{"n_layer": 16, "head_dim": 32, "activation": "tanh_gelu", "positions": "learned", "grad_clip": 0.5}
Each number is 128 + 24 x the weight over its row's rms, rounded and kept within 0 to 255. Layers, rows and columns count from 0. Numbers have three digits each. The size before them is the row's rms in percent of the matrix's.

# layer 7 MLP down (transposed), 256x64, rms 0.0544, rows 89-195, columns 0-63
111:166175151139097137151139092117101121136136134120098140113130125120121095135079116166132132159091114106164174105138100094130093108161109144147102168131119104153138115127167100129152137149091156
099:122092123145159179117124134128095154152158098139122127127154128154101119146141113120125124138091103094087111134129144117153156121147116128140111098170141126089110103099087170193127144171112112
047:149104129141104096120156116132130103179199107145159100139122103103105138114111133147116142165100154095159151115093148129123127098144161095124160145144095167085128150118151097120113133115130116
106:093121140124161155121104125137117086133136139107151136128151126172113186145124130130085045129123147104107119151118159146119130162138167116161146143110144117110110135108094123175106126102117117
096:144154143132131113116109173128080160130126109115119139117102135168102147088095115161163145137159105108149125158118127143076136100105141132173096076177130144110108133135104154154115105127146128
099:091097091148109159164125143108125104109136129157093105082147145100150133108119139152176166112130131142101148167160099135113130090134106149178114147111161110112090125134150090123139152123120127
072:151131160112074123111097162080155129115143115097109119178137139122125138121114131140149089147133145096113115080098122107110152153158128162156105140161109077137132153126159115128136109122159163
107:096113106108140120124104120170109095082143130142101129118144149168141158104165131063133163134143145128153142124130152126172131071104104154125116170125158147094135122098094129154130125111123126
117:116143148130167147139111118135168110090148127116176141107130106121123154157119143167122122113170158138134133094133131085058106106116120143142159151107115120142072139110112088100121153155129118
053:129148079067159109125104156136090126114115136114134123095134124137121171112156155118121161100172139144103156150119109141158158139083153126145112125149085095156119136157133100154124099133162117
143:166105109183135124110141145124125124107116165095150127177111134121114141119134114142106144122115111127131152157128117157148136161072147110126164072148132155096127164148098141086135120084092124
124:143126154132101100120142112143152101130111136158148124108102117127132126106131109118166175123131119143127145080076126139181129126109082119169116079131129177144119097172163118099135167137135118
067:135084068154121079077149126158133143165115086185103110133177130105129112139153134118103130121158093106140123133148112125145174116149130146137139115097158132129129124145112101122149142148113129
134:115112136113098106144163107129119129116097125100135065121155099136139143105155142126135103144130094137157124115176128131130140141143096133094128125153177111097142108146135087194143143099154170
059:117148115116117122108108143159129142121114149102157092137129123150103127102122098105101138154110106148113171138090111170122117108154120122149178106184140087122161105145166105126168132150157085
104:132144117122100078158138151098109104143114145174090118135162126108125131118117110110143115074122131137132145190074146165156090170151119116151177116159119131107142134123139124117136120108138113
080:105101138108124135145171146112117142158149128150143170107124142089092116136072159113097154143139115073158125152090136146130119181120125141136144128159088148104129104131082118134102152145120109
104:109111137124111144128076129141125088109116179084136117054155155178162146113099136110123115126104149137147120141139134145105152100126108146160127123154084135140130139109122147145157086143144150
110:144137173125106107104113106103117144079112151099135140133130086175099162113132122133119126117126174161147131117103155180126112112102129110121146112110128165154153134098105154185143097134100116
047:094114170145145130111105150110122146104146133126144077106147095143112089156122100176110139087148164083121107154128105117141123116142153171124102092116149140162126144128096154150151159128133160
083:134154110127168134151142103170136127155099139116150131114110109123129161153107154103125130114106112098128119121111106136096140206137146129194157106139134084128100097145099120085131141102119149
045:131136101138133165121125131189123139138155100127135115099163139132159099147164102098122142140116102188113141126145162116137120122132094062106147117102121126137105125087110114154104151122174150
082:085151079119157168147089126124088142107119123136097137130160177131095148119151123154141135119092156145078159148128161083142132086134081140153115111138115143146109134123134139135124131163111135
094:135138108137118123178112138111101099142145122149131151131143121124094115132165110156142121121091112130131117081131146108158146160087073088133107151172141186128105106124165130108104127145172113
076:139131141095148031124149146150168163125122090170151108145127118098133099133122148150117083144135124125084162101134137136141153118133127141120124141102136132131151115136124127123110080167104110
096:117151157114165131119084117125103093092124134093128124110168137168109152124143105135142110088134158129111192135123113165149131155127108164097164179121128138135117133099073132118138119131119108
069:109104141134155170124084098157117120169110139123145123093169129127134149103145153119135166099081131130110113101134139132134132152120092111095125094116144144133126125129091205151107090133157141
123:111159069085141120138131158128150110089140178133177142133159130142131145106115096115131104115130164154117133104107095134122116099092147157137182128094136146117104156113115144130120165116095121
073:093082140116142155082097134109104101111113133154156129088160167121121157112129137109155169114151141102087130149145124131123186137127112151132167124099158124106116154135097128171133149123133095
064:136108096118126115159129099112102104155140115112152159137131120152071136107138114196149158075152125095093129137132114137105153116147117124143145113146114128155117182121084126159131126105166116
065:160091072135144153104150098089116121129172145125104123151113132104110100122088166135116126152133162136154120105111131086151152125152163136113113124152137157120121162120096113159108166093160107
086:182190184106136117119155117110095136089156148088125133067126110106154133112143120111122124135140143140099121091119105137145123134131102114169106169131156149120131155112102140129146108140116156
074:129085145149115086181094123119114112130123136092111123129114137136126155129096111112144125130137141092161133100136157144125152133132140173163161119112084149158109148139094105161171079157096128
121:156124137139133120114102145111131163120131131159174158104101158115140121119117149154090159137158138117113107112113120115134203096094128156114118133121179138080148101125102075102148117133117114
087:126125134148104131129155116110122136142167138135069061159095130113122093121104085148126120122108131136147105119174141102121172120164108130121106165177116123171161106124121147165120134115125131
102:149108102128124117167140131144125153112123145137148167110086145100102127125138116074101130149137112126163099131113167126144138170083123164123177115123103094140097166147141123114075098156126139
107:128107079113090149124102158127120076146132132140120155098116102153112155110082144155130083148134126124131129147118140077116119109132124110171104139129151131151160097158151168159135107133171158
099:174117141130124162163113109085110143113122119150086097118148145115081125122124129182127141142099128151113142159146124154117147122123106139101127176156112166102121169139087128106158094104134094
068:111145133146135095151142122129134153148128109108076103102140176115102095180138108138148166122164090140149116172125119083133146140126110135113123186110086135133134160129132089100101125140142120
103:130132107109132182139093106130124083149121140135158123104148141170128147125139134158125153088132134110114109163127127135108125100086118118152160095171136155126097130105098156131132157130141049
105:139144123140106132154133125095128101074155129134152140109125119134063114109143148143161147125170118121163138125104130164126095106133145154087126130141077105128119145159141076166147139162106099
100:110172121115147120087077147128104088065147139093168130098133168154112137095109138152120099094124151158130122128120137131123155121090094134127159124115144153125135146142141141164170146104138133
091:123164134137136165116123130208170153106108150157100106151139132127103127094124133101124110127102136133125145116111131163115133103089142088128162110159132110132118105129111115110173150137118063
103:104110090075167129140156167144108128122101090144123127102120145086127125127096108159126133157100147114126129161129167139166097151146129093157119119109132117140110115148130145181160089159102140
093:118146165117136129161121130152089130098116118124131129078120135117129187107125134144157125095167164111145122146081103143166149113122109120103081098114120164169155135120082140131140125130136084
109:115113141129149104116072111135146115118127131090135110123148110135162175146102113155091139081161143159137127186146105147117166108110142150125153123105169156085118137123105123154133120106128083
101:134127137155078124154111116106152106132121166110186127094146146164096130071144118155112107121097118146118181164116119145118134161109113157167093117116167145103122113105111127130153140114118124
117:092131136163146101145120148128112131132085132132093131183103149127148154117108147136129147109143153127144133087111136143088148125136157102133118112175100052137129126136135156138094187116126111
089:082126166104134091139136077127146178140120083155114123114140124121136130168113143112124118154141154137124113105183123142092081080126133140124120158111118140132139142139113107164162118159089141
101:130159128146129098129107118112116085098141138145128122074167097114118124143129126106162162134108132104126152134152139183137083130114152108115144121088139170145172112086139114150146083164128143
121:095095126126166129118097171120104147122122112076133118091114119144163146120097144150118167125156143145116122120132134168156117108173128123150139097081147084160109108126131138107157117161093162
080:132135110098097147122081133108161126156094115139125161179131142107112120139087142156140101098141140133137146124069103135168148150143168113122154156131113098163083123105150087118134149140126113
096:093092128153079092097128130087129147112137076123126159158092139174104096109066126129122105129153109129129129167135123103150144125154130144149126162156150123137167124135161127117144119138154107
069:127138150131146120114071162106075142061138150116150135084149135116151132104116100093145164099116174131126148157112102127135115173129123129132119125112135148169157160138122086138144113129132115
088:138129149128089096146110179144164124107135131141183111110102135103122127096084135116108114117160089128137135139123115143126117137142131170162087135160138098085119118167177113151116092156126126
058:131121115143140098149119141172101141111147159097158092109144116163121150102125164184130108134122136100120096129104183157124121079111108130139082118138130190105101153122106144134126115113130136
087:135137124124144134131111103135124123135128110128159136110182131134152136092173066140160073107120137139094097116117101131145099143158163145159157154118145116151099126112108080092126094160139139
080:129142126157085142115125111087059091131135151109116130114164143162111156119148105162194138095139103129131112179096151120124130139139148128138140133132106125154090129127134101105140123091162140
096:129112135105145126135096115171084141114113147094141118123137130118117163105166134091097149097152120129173128112166152118137168069155099120099121093145126176119162141108131112112153110140145157
149:128147128142138082137150132168077133093124105148097128142131081135147139152112125132146187106185122107120084126105124150125125124143125119101120131137177110105101132164123130121070137141146156
139:125135165160145127150145127156127139127130114126096121148166167085113136134099084093132105107129122120149110154112115056129168097158134169112140119158093164113170115110114133138153099126123123
121:084113163100112160124110121126142115160134125171151093132072112131128116126122162123126162140114138131127140115112138169120114127121110131151143105093123197133131085175096170164103132125124106
095:118171104115124108141151168144142162102116124096161134094127157114157126147137103092102080132170136137119137134099127106115145135123151092106151132149137138137163097054117163166113132125135116
116:134076148139145093153121143124145181094128105137100120145090111182124132113177140142160156151144122145157092094125121148119126123113138084111121117122110122138090096121151098114171149157135120
148:114131122127067152160108111093176091085167125130131137129150141104178139132125132107094120162144162117110155100117152154078104128151114130104160114088100111148133126127141135154147156134132120
120:119100173089121111115097096137109124143116154116135104110100128126137165132150143094159190129173112109131127183143107102124168080142101123097141125162107123160136143146128094141107126134137139
110:110142160145135151158112112124122092128136156122141149097121155148127138090131161102157117091140110083113112149158164134089158119075147126154121103105153129159140159118095139160144103118110075
088:108193141137109144130136142160146111120148108105100124092116120125108110126113091111156138106116153149142135135130091099179107108139109084110126161203130139113178134142160122130111123128154112
070:143145079103117082119154134176148159166120116132087155146102167102147109134117110118094140139110116132139098110158137116180114086141137130106138113107162156148115108104143150118135101171124150
121:132129140110129118138125098134113105146136147125114114109160208186163126110135085134153120094130150149134114148097111141173150122078140108111114138088134161136092170123104110099128133129132133
106:136115189180079135134155107112105105136130096160096083120146128154126136116106082127103155155128132133126135177119139123161111128154089140144084133143155151096135136116133142145122091127139103
115:161157141142175139100148133130110117127111101118151150096118137099139133135161103126112182125100130160135087124111125112137125153124135087102114093106141200155137123099127161084125091125111148
124:149118132103119145121142136098115119147109116132091125130171108134116124112099129126162135118104096148178112157123130114164127139166134143134120149161123056206113117143135100125092102163135112
101:105166132148129124090114107133107149113122109155097134123124151113130152118119140109128141119161134119146145078141128072150112124119180106150122168123093120149129079121133095099171132174123182
110:141200168105133121077144136127096131074154134144102104120139088121122131144113117152146128080092148158100172116113123120138146139132121135118153145126125157154131157113103100111123115154105166
093:116175169092141131144118135118067127085174149107101143093141116160117132133103130103126136124136129116166146169125127101141147071125127123122106146168107134148151150108122129106143082154134102
096:153093148121137115111138117111134163131128142137145123104148149108141107106153085089107135152120132165179107113141122082136161145115131169169086137126132093120123122109118110084118100138195146
103:141138118120116149156105156102141102145168111133113124111129118160116135122137122172165129148117148161125133130136122107104165125109108171077131121099134159167121131139037134121090141111097119
132:121151138172126114112138145136099169125130133136136179103129114156132079098121126138130127141109134166146135138135106074149165137091113115124134152101163135119116119171158099072111110076113138
081:124130111099139100115128141128125133125176126115122128097107132094141153133119125092116120146125151094105138076183162124094118086152139116137113149082181164142164165121146146129114151170116111
085:124146111130089081141108162144161170098115112156115116104166080120106143129094127137178128152136127118097147125113095118096092130146106107134132139142106151161134136155085116133144167136174133
100:154153108152130141162106122108111077119137142114160149127132161136077112140203123134147153099097121134093127156122146124087146139087099105134126118121151129149134162115107135129136142118147070
069:161144146122169112108127124113095162141161133102151125148124138101091145112080116108153177128087093152144179135120133105150124119157083112093117168107109146081146125139112130126149144113139123
139:134153153152167162118129152086125159156122113105078128100116110128115113127120163154134148141086147082124149127085158156127157141106144123119155125082135151162138143134133090114081095114113148
105:103136144162143150124123135115087097086136138126121086091138129124115143125140148130148155123096186116100155158116119094147138140094165128125163103103117148145134167156102137069161114097137117
094:124120119136144129125126117172156177104159119163116164112120134122133143118153158120141169116145137126110126141146103107143100096072155074115103087087162132137112128131119156091084141161114143
052:150123138146141088103084127149077148110152111081168146136175141154118129132146130084144173149121166131133165162126112100117100152144127148107137094133108118116121094149112150132101100096137126
101:136132162113144093172117090154140113135136134117128182118134151149135109127090144105137120102096107188150152160101133133140140090096095168161132138104126100107136143125131124108068125125114152
067:091103165086116114134084134105116138120144131146103111144138147107132161150108128092138159100121176173182128116093113144133143098127141138148164119129103137151093148092157095128165099126141124
131:169125114130175162100139125142151096142131124166143118124101105081136135119159111161156174064129121104111105153096115091120158133153131100106083126111124146138111149124114149109126155158136118
098:139092141119133091149095112104129137131084125122120139190094134102156141117109135177130107088155156114133122108099130104135116145163122172157090148168148116114126116142182129108109149114113111
048:111101134147145150130084117091097094103114145150143150160102144128134131144133122125132155092142159087129117142150079116106160131140157074153119104119148156185128131090153135134176109116114128
091:119157133125158138106078141144112110085125150092122116048163158134105160094158121120139152124144131123144107145151126104147162131110132128113146112135151167116123149108085097159172127125132115
089:101137125108122095149115136143198133152172148131179121128114112102138104170120149141105088124145108124112168163144140111113111093140107158087142121135138123093113107136083135167115143097117134
069:096109123145175055149158150160136107108151129167159154161134154130101128136112165099165106129115118118139075081126150141134086120115118107110150165113117125126136122123137123145110122153130102
134:138159140117155080118102109067142140166136140132132164101122155170170137128114099138142142136134114125140089103134072114109126126097147154134118144112131125164174134103106141122118163078119115
110:120143149140129128097170124139094092130147159116120108116097108121128134106137145094129139116130106127102163098095099167098125143076156162136131104129127189110131135127109159173180164132110128
089:187108135186143135098134151131080100111119131110117139117119106121142122161148110109156148116123174136104169145105123138157124132117145138107120096153138118136098143050140163142107126116136100
086:123137143165064139127144147106134144161184130143161097172101113130135081112147119108157136120168112114112107105122166113123129116130058077134130128096113129146137132121130151130123124156129116
060:129109155132122032132167129136092134162138105149086127098125141131145117164156155153156105123103115117140092134093129138135175107117156133164113122123118103152155121119135125100113127142105149
127:124131118089136168106120116174138150154123128089130101089107151181138126079141109132142117156156129117161117140113113141100144139109176127119135106110103137085126162108084159167160112114126128
060:106126110131112204152128136114118077134107135150113147129120113126105154125135126122165137121111088139109154181115080162087160138128126115151151125139101114139127117174100143161122136083107117
134:125166090138148124107130153152091156140104169114143121101176118144112126130127111106084156111134126150128107156148117112088163100112183157111124097088149122107122131140140109117142097135123184
141:155148079087112108163106147094101120142128120092117134087130120123135121123134165148148151140132085157138106154087119147122127121131117165106123133112148163122129145060109148165123168162149136
118:124110111156150133084120148101130104146108116144148124116143111170123120134130116137135103050100173126113146162147109139151108110127171118180150166126161130120118115099093130149123077131131146
102:098152154150129132157163115109122137154121089111148076137136146141103112108139136131164101142126095134135108132164125120144115199128163092106100134162134109128090170106100130103120095101139154
113:121127106144118128141136163094057087076120146086144099101141117152082137109152151103169166105138142150123138126141122162151169118131128136130161124113121119114138144112122151164159124123141091
# layer 7 MLP up, 256x64, rms 0.245, rows 90-196, columns 0-63
104:114158170102168188090115141136140100121130115166128130130108138111104131108109098133152087126108147134091159124109138139149093138156120109168149130125150179110146108113138140089075146127123113
060:121132158194153117126094127123111090156158090122145142127114096156110121096105119126135142102127119068137104105117125144108148091123201134108117140147113158110167138141123105158139131120152120
110:080136124109122126136145087140152135147091127084078125128138141148154093134117112139089094156115155133149122148141198094107161151140139140120087114092134154093121138164114143129121124138130155
084:137145132121148106097150154159123098115075114141116114128138127097121109126112120123161109124089119129109142104141138107142143127134171142144145045152130182125150083139091133136099160156144155
099:156108148127159171129136127086118152143154109141137148163129140111156139159171126142100172109153083116155143132127140141135124114126136106079109107124096114094131132131167079105128136096087088
077:158087170142103100104144112153151094185096127146098121146108147161100116156143138135139135135075138107114175139137120161130115099125090118123168120125136106146110129102128131154104109105163159
103:146144112128102133124134116101141115118112127166138171113154115086095118119082135153148107103138098144126109181133105189065137174103123126121128115102150118124155119144152158164140158128120112
106:152142124140114177098155165119126121143127108128122110070106146125111117099171120142148125170162106148174133109092113162135108098107107132117112126119082122103107119111159116137133179169150124
052:119122141108157140102182135160112119151140134140143153140132121114151150168086123115125068115122111133111106070142151130116116107105119107149142127151137132175164146058135122086131139112135105
134:100124114112140131126104142128115103154112110131138158195124151078136128100139138135129170142144099133138170134112085152173113140116168124127132133104190084092150088127148121124131116121113104
131:120126161110122151092150099143120114146163123127130097103125164152180120160160106095109121107125103139151116130093128124154114119108121095111181120107103128168149117076150119155123091121174143
075:137154182123145183121100097112121103091156112093124172129095143133147124136114145077111111118143137167169158123124145172170115121113139120115142125119107151097114147105120106095130115168121124
137:137112147114111152105117135140151161099147118122150102183084103135091120125169148174121149114076093111146151145127178125127096132150096092101164154112136136136106118131141156125129105105120102
060:104114113104121163110087157163121157110135115108128096136130129140182139178096161141146084133146157115115081145160175143119101124125123117128129152137129121113116171114123173084139120150107132
117:115154166156165106095168127151127098154092144128124147073128098125135145126154129132118146156145112125100131141105157114133109124128079111183143158111166079159131098119104098126148125123114105
104:159137133167117134117106139133109138131108127145135111154155072132137098193112101116140128126103146132114134097149157162137044124111165144108159128139114111113128125093152118088145158141110128
099:157102098125170120130190127126120112101154127158081165188127118084115151147154123149141155104118121113114125123134105108160095130128176145110137150123149115135124137102134086134117123130079120
096:112152136157092159101128112184157116146121147117152065085112138133165112128126108146121099127130135107172111124098147155124132135168127108134113107174100107114125113123133153103133164102167101
051:099115103106156112128132092104135130126095094113168134116098124169108090146168155127088123132163122167152146140178112119148154122168127122124131102106139112094143079132143117142124118182124110
102:168165155145137146111144144146132129157112089104128129114173117107124120139182116158123095094136109089146117076107113133159152119146104106150137151088132155119137102138096110119109151108178101
043:151116151120109147178139166166111102151143121102104142198119153138107145084126149110109130104148185099123118115121152131144103117100160154134095149134123124128107159103108123082126096127129133
076:070134179145106113131084115132129128130127121129165117124083130123142132127104117121140089100120114162132172096132124152149131097116084125152148190111130145117158113149143158111119101168163134
098:142144114127066123166106144172160135116121096108097102144156113152130162115124138153133145128143132117086128135129133129161094153131093083142124151138134094139102142155134192092121112130170127
084:133097123122114191096142111106152114145115110146083089122084129129089166138118093095133136118114152163121139135160111152112172112160144146145142151114157130102152159169118104117138103142127099
101:113126143143170120132146137130124150148146101106062093130131107124143152143160098131120137176128093124139127081165188095127115093173099116116125136170145109134140113104104102121150113138113131
068:111111134111132143125113109121157108138120178113137103125124136156153095178164148081103145112104136168164112125125129107128151092126129163129148084145164084112122075111120145143129142080139138
115:148138125151094151126161090118135167156105123148078106149145121101124110117103091168122118105069099141153180133129106101152140108145107145102128182114158136108156141147149124133124141106115117
087:104131150138115129144074136121132113107120125133172156151117160172149104081167154090120130103119121161147118143113122127145129136141122147145074138081157112105087112134139124113095169176122127
066:087152130097142119128143156150116178109137069151097131158141123136123107160127144135107109133143094129199150115114131168123123147126118115129116146100092100132131131145128125131062131172119112
053:091107149125142116141128094118144113126112113083132120086171112140142132099141143134084141104111139108163131159104127155127170135139114127051104145128160157116158148150144156140164105102099136
089:165121147112135165124136137146139184114091119132116115144089140098111146123105104154160128118150081135112111114128125133140179119140066114175177146124129084156130126148138125090106131114135106
079:107144123109112156154117112113139144164129095123156125085118112111138155175126087128078138139165109166142115087184140113151146148129084103128139135094102158128138127121126130104098147142175135
142:141150131134119118153181163107130122122092151163138118104105152093130108108189137150149130155141128104103119115076176122114174142142126154107083138145120122128102137142111117106073131115147128
100:117068131140193108134134148149134097139116126116095131122149172135100157102108167188133164127133138095100128124101173145132162133126100133127106104120120165087139111115112114135109145126136117
102:069110112103109142134148074154177105119166146140099103111110182120129101129122141092118075140125160142126094133124129158110142122150139148089150126124144141160105140132130157160109143138101122
109:113089145140118118117155119156158088178117090129136116131140153168134119147115149155154107131131118146100136111085109159136132160130122121077144095113097152115149124130143134141120183071090120
102:144129126137147164086155123094097094103120138133141147108094098134123101100142137135121160087124157138127140171110126154142141122150150094144135062113151138149140085083122146176128118160119148
074:129150154196139075112144104149203112165131097119109121135134145103081127119137139147124173132150115109122085098152118119116106088104150116128113137123119125139121157158101144148132130145121128
100:139083136142119156155145101170129145176131102098146128094151143150142111114161130132106121119095127124192129135103151133145096104112161140107058105152131111112129145136144089122094113127127142
107:121139157128132094111149106151111091126138143109132142067189135095101122138094130124123109125135114168103132090141140111129180158107120145132127116099182161141154144135141134146098087115131159
099:133093104145122134116186139143144150138124089166100128141128120091129130135109128169145147138150142115099176131159115150133089095137166110111145152071125122102131122117114104107178101165104122
101:127123145129117124130158165148146130101156144095155099119127111118148159150129151144102132128171158144105067133130175169092093105134122155108089118126114129108135149110112098101100177096125150
104:103155114117073118109139079106116179131093106123153141115122118158156152145140105078109132154175094107123127099171160089126133133152157174129138124126140106138135131120168134109129150127118117
093:116119112144153142157148129117153105169140053091125136128132114153136119160150085175090128140111121148142129106154133085137112089153141112147109150104163105143136106120120106152108146128085098
102:139139116145123140138149142078107093081116140144089132101107136140074131119175138120174127174103118147160126123098137113142104194133138086090135145137117119165124130129150145109157117127132130
107:145117133165110129140107078113144172180078113099131120133136143153146091124122064151102115089091125122175108155116084141148140122145123155116123151134106108107138114147159129119140124138149141
121:124122126137137123119131155099115141098174140073150121079141151117161124122163168136107118147158104135143083134124198111088132121135135144095089086118132131129145140102126153157150143111115105
095:137173164113104123128141137107104129102098156147112133109047167147109133096124140132176120113180125174122105157111137118146120130152119166150147131124091126140144095117111091117131115118129112
092:128117132180101142090150150105115136094105179147154108127111131107152145111146130095160126115143099124130142127122136127170099146109133110187122113101097100150164127097186143097120130131107101
116:103118078127126138094145124105117153142097128122113116085116135169139119154158116100087163154139108133156156123181151107136133093172170137147135121111083100106153095098120116158144140129112121
085:114161142162149113142134099139126155153166099104125092084179094148163110146131112138127111148131115117140116118131122163123115174128115091132083107095159134095166159134096134100148107132103147
115:092104131120098127132174079192125084146163117105098141114149154149110130125115116099122133136153114155134167105107097105141153111129136126135122122103169157101118148144106128170105142128111172
065:120129112150102119154124135142159123134119086139125135117136150115132126119182101113164130165116095122148148123097133151173067126146115113123127166135083096129135143123184066098134149149129117
101:166139138166125139098131094146105153164076119116102115100150141152153131160131128145122094101103128158161089130167114170131131133136115136137144111082095173095125139111144096118117102149095138
050:142146132095178111138113160125145112120114133150158140161076111106115108134172142134126149106093122136102178120112078139174133083132143082106151126116136144153099101104169138131123122133113115
078:156146154130151143126175103121105133171145107120084139115090111147137092112128104156155146122117143117129150109128108158133146123154177127131104159106084095189128126135105108083097110126111148
080:159117127155136137151147133158130089144106122112149153185147164099121101133138135132135126179124149090132126094113137100124112116115143122102087125104122087126114105153164177123086165102090142
097:125111138148123159138100133135153152180087149114163126133104088140131084159139150132080095094074109153134161118165123112151127105127091126143153110100131114153112119121149116129116169131100155
133:136159145131091122131115121166100127149058127099150138134116103169113116097098109131171156098156134149122119139125104186149132135147121139142150142132159087110127119131140101108091107145146172
115:077110082121102114142161149141163129128127129167144107105133133143096081120156138142082142145146105160135141106134091165125146156120118079105156136070132142141145138125153145159116152133137105
113:140123090133121093147179134148136126080152145099107177149162119132110191114173114154112113127119114111118101127150140118136126143139130167091092145151131082119089144154142134102118142114116145
105:176138107114094164136116100145157093094119119166097112103138139135130136131120079116114124108088177148146153136130139145168175155127094116122126133088130136090145146142161136130086102115140148
127:101136140155173123112120084158138157097119138102143154120137106160086153088111131144177109104133101125145107111127119153107182141111120121137151112087163156117129106126156090122127147152084130
134:119146156154134124088124103125149102151148155126140121095161079100146142135128062132126117116127174153141095124174096151102128119107135125109130116073157144094151113155138143101110145113160122
097:141187110136130098120161102122152085136131143151110184100089143158126118081153092148119100153123130090126150118118127136118161149101143111127157108117116151151149130136068109157135151119137122
095:128123136092120163113145106154158108141114136099089126167090142119138120187115153113106125086136136140129103131091142134107167106131154162128124044123106139115127115118149154152108143118144153
098:140107149145131112114066173116130124119131117125089118186085096138147143115122132183137139139136155115108133119151148143143093127141098121124091124162110137073155158126149120098146156155121103
086:098102143118140198063100099100099101164162111137162151135113116158108184142125131108129139099137146138132138094136157123150109128151139127130143145121140107139153148096107079117134135119116123
110:159126107124133129134168143120154157096094128135094132127133079095058127147101129129138144116109076122121148123177120153130128132143109109117124167146091103130162140118158172111130145155145161
102:102089137151182068154119158106126094103129137129177146103110138107156126142160175146103118125105117111116144154133161136127161102135095127101123135146112092159144102136141137107106124091144108
134:116091122121149151101166099083128139146116138124119141158086137133134103093136100117108139115138143089136122163103103113136153133136197142104172108118163100166149103132156126170138101116107116
132:116157087082156151125136134114126114097118147123149129072148140109135116158112081140129112104116136195142131111117111109143123153136162115126141096117171092158160152153133127091106113165106137
112:131140105156140127085161126103085134180088126112130122106119164140149126149123112088138172169153126120143135148159141128122128116108146168134159114099118111115162147084103148126096105126074142
092:116122137123149139117132141117131165084118084143088102173089103110086158161098150132142138114137115143114150105178129111129160116168132135096126149140133091113182159161144111104103126132111124
083:133146142137128162147103152138176106165124158110118133155122126118105134127092122151159098157091133097104133124109155148121134094150066133116141173144119100116143143128135153086094160110135073
102:137130145155152136106172111153095144160131143115141152190121085096064114118104121189127163126134113145171135098115136090148106135115132155140155112132101141120107118127098121120122123126099120
102:117087121098094089123120139116152128143099134168149108117088086144089131161148145111140117133151128140135158149183111126147137129151093162124149144137138109116147145126144078123134065162127148
139:117138105118107071163095143123121112134126137182125137133140125091143099135152139152084110105112100169128143146124132107148156134162099128095118082137149099185134103139169118130151107133158110
084:128128100127088125129156115145120101141108147136111123089120167142105125153134078116128138105159103146141143167116139137137169114143130129170139121087107169073136111096091104157142141106178105
082:140117123161119165104119173091139128128157143129119107121069115113138105151151123173122154121101142122095114156180158124113078106150113132117126148184135133104104138121082171119111133129121126
105:140126139103129130096164120153165132136119124153140104134143082092118113086139097130097135149110132137146168108131116125192097091156078122126181129093138159113114121151106136161120145153118144
068:142135138147152172112142173092135136100065084169143121124144122099072132123148137156133121134149129136121142110141136091152170110147114144114133142143134123103143096111097151130114191106128111
133:161120137127118128151106139109129135116135104107164172093113115151168147119137094159110129138102129128149131148112113134158095140077144118132142136083113140133131126118178130093124072192167112
098:110165141131154118137117080123119152157096103134122121163106121117103136145162105158120115188147130133133093085126109088100160117126139145114178134129177130087125102149119110109151109101152147
109:116112083101122161101168126110110106158130153134113136149107136121148103150155132076081132114156120143160114133114124140164136113171170176162116115145128128136134124089118086124152133102098090
047:121128117128131108119138126134173119089139129111118160145125130112093079138162128145148098124068130177134145076125137126135120130134122126113151174157135111144113107094129137109104179157174085
096:112113135114122145162115115145146129140110129142108124174142096138138103136132149182122093071111102177124142146122142155129151124171098090131090134142122116092093097152140087159148155099145130
063:121145124140145108127130138134149114167127130101141103138149090138109122157121126145129123142094100108141144088127096085093148091149140101088144147106125144134128138124165223103112155096144129
112:115136168141133165103146104119117118143138124132126119146118176127147107136134118088046149142113144143146127119141131153113154099101135133103132075144159120141142088116141115165146119090070114
106:120155163161159111118147139109119122155166127110106130095180095128108110111100103163112132128163070149127137108116159116141142140158150092110079115087159166113113131138124112135154157119116116
046:127142114101115142120138125100136086163109152128103112138146134130134124139169171097151159155163121139138142090110086102144123150132129122088137077074149123091125075136152167141139152127115147
095:098128154104117108128122100151130139157093132147130102146129145105112121116128124088128126192159121099167108113130151086175079165150125163111131134149118162085123119113151121103112102143131168
089:133168077120114090112103190126156120112180151167147146097078153114094124109143150153151133156140097100125136146126118114110123110135169146108137124152122108140114108113092143150141119124134096
079:158138164112106136147107136132106115122116123101133104162123103147152155083136120197125145095146108130123114135143137133166075142091131102121136142146116093125149095129135126124140142148199084
116:127129102114125144100133121132092114132118156121169141101098141112094113142126099128106150088157110146120163186185151115124144142173111115112146094145135131135167127092136169105110089151101145
122:153140163136145151112121112090144153124092133138137130120117106097144082156125090107120086105086123148154099157123113113147205129103103112123139110118148120136146102141142182147162107118143116
084:134136114124093128168092109156136179180149097134113117126114101100135140145115069158114132168165105160137131130124103139155070143125142107134155161114162121100132165105128104130141121127120127
101:134146101132110133118143163119135137182142134130143149151166135129098082092117090097138126125121121074093114110115114148113152129113153181122117117114177101174133122130134143101124108136132189
068:159123125128168142132128115105147075118110108122105123106133159122083094121111140149122131111144144160138126106118095131162185094118182152109097126144089122119145120127122087171119175147147118
106:139106097150081172115164109154149126193120115147134130114117139128114149148136121136090119178170165081101065114116148139116112118116162128141107106139112125147106148143106122117131134149127110
054:147130153181118128111127153101116139111135129117119158144159144135111147117161151118115104145121124126124094087099135134077132172119159126119072075111125066124127112126140171126160158105136138
115:139143140096088091153114121122125138129128165167102172119109089094118088096149138128116151160098077144150180105132142121122118150118097120079129150162121137136166128149124139141130109146161125
127:154114106092141104126152098122177129108096137099116168147115150082133125123149105139154116100115116143123161112139101145140174113131148163130166099104135126099056168121144157124124134137137150
105:117116139122136131117153137168099132145161159072086120118108109122131097143174086140104181145097100135163128090121127149125119113143104097091163182142120108140136135128125128148139136097151114
111:104174100111127112151153112108130149171091145156128104182121135086108113105150107146128132160173089110140107156111154143123152148127131163126122101136089120128142111180114112122101112146105099
114:153116125134137146135176159148115158106104123163092122130125150124159118121188149076104132129133120111172100094113150124120111125098138108136127087159112104184140145119120123081103119150151109
109:097106124128095160145159123118155146144178121089111125125154143129149124120122138104092143180121112103162123123116118113071120133110117135103122110132181129130184137113162168109157112085133123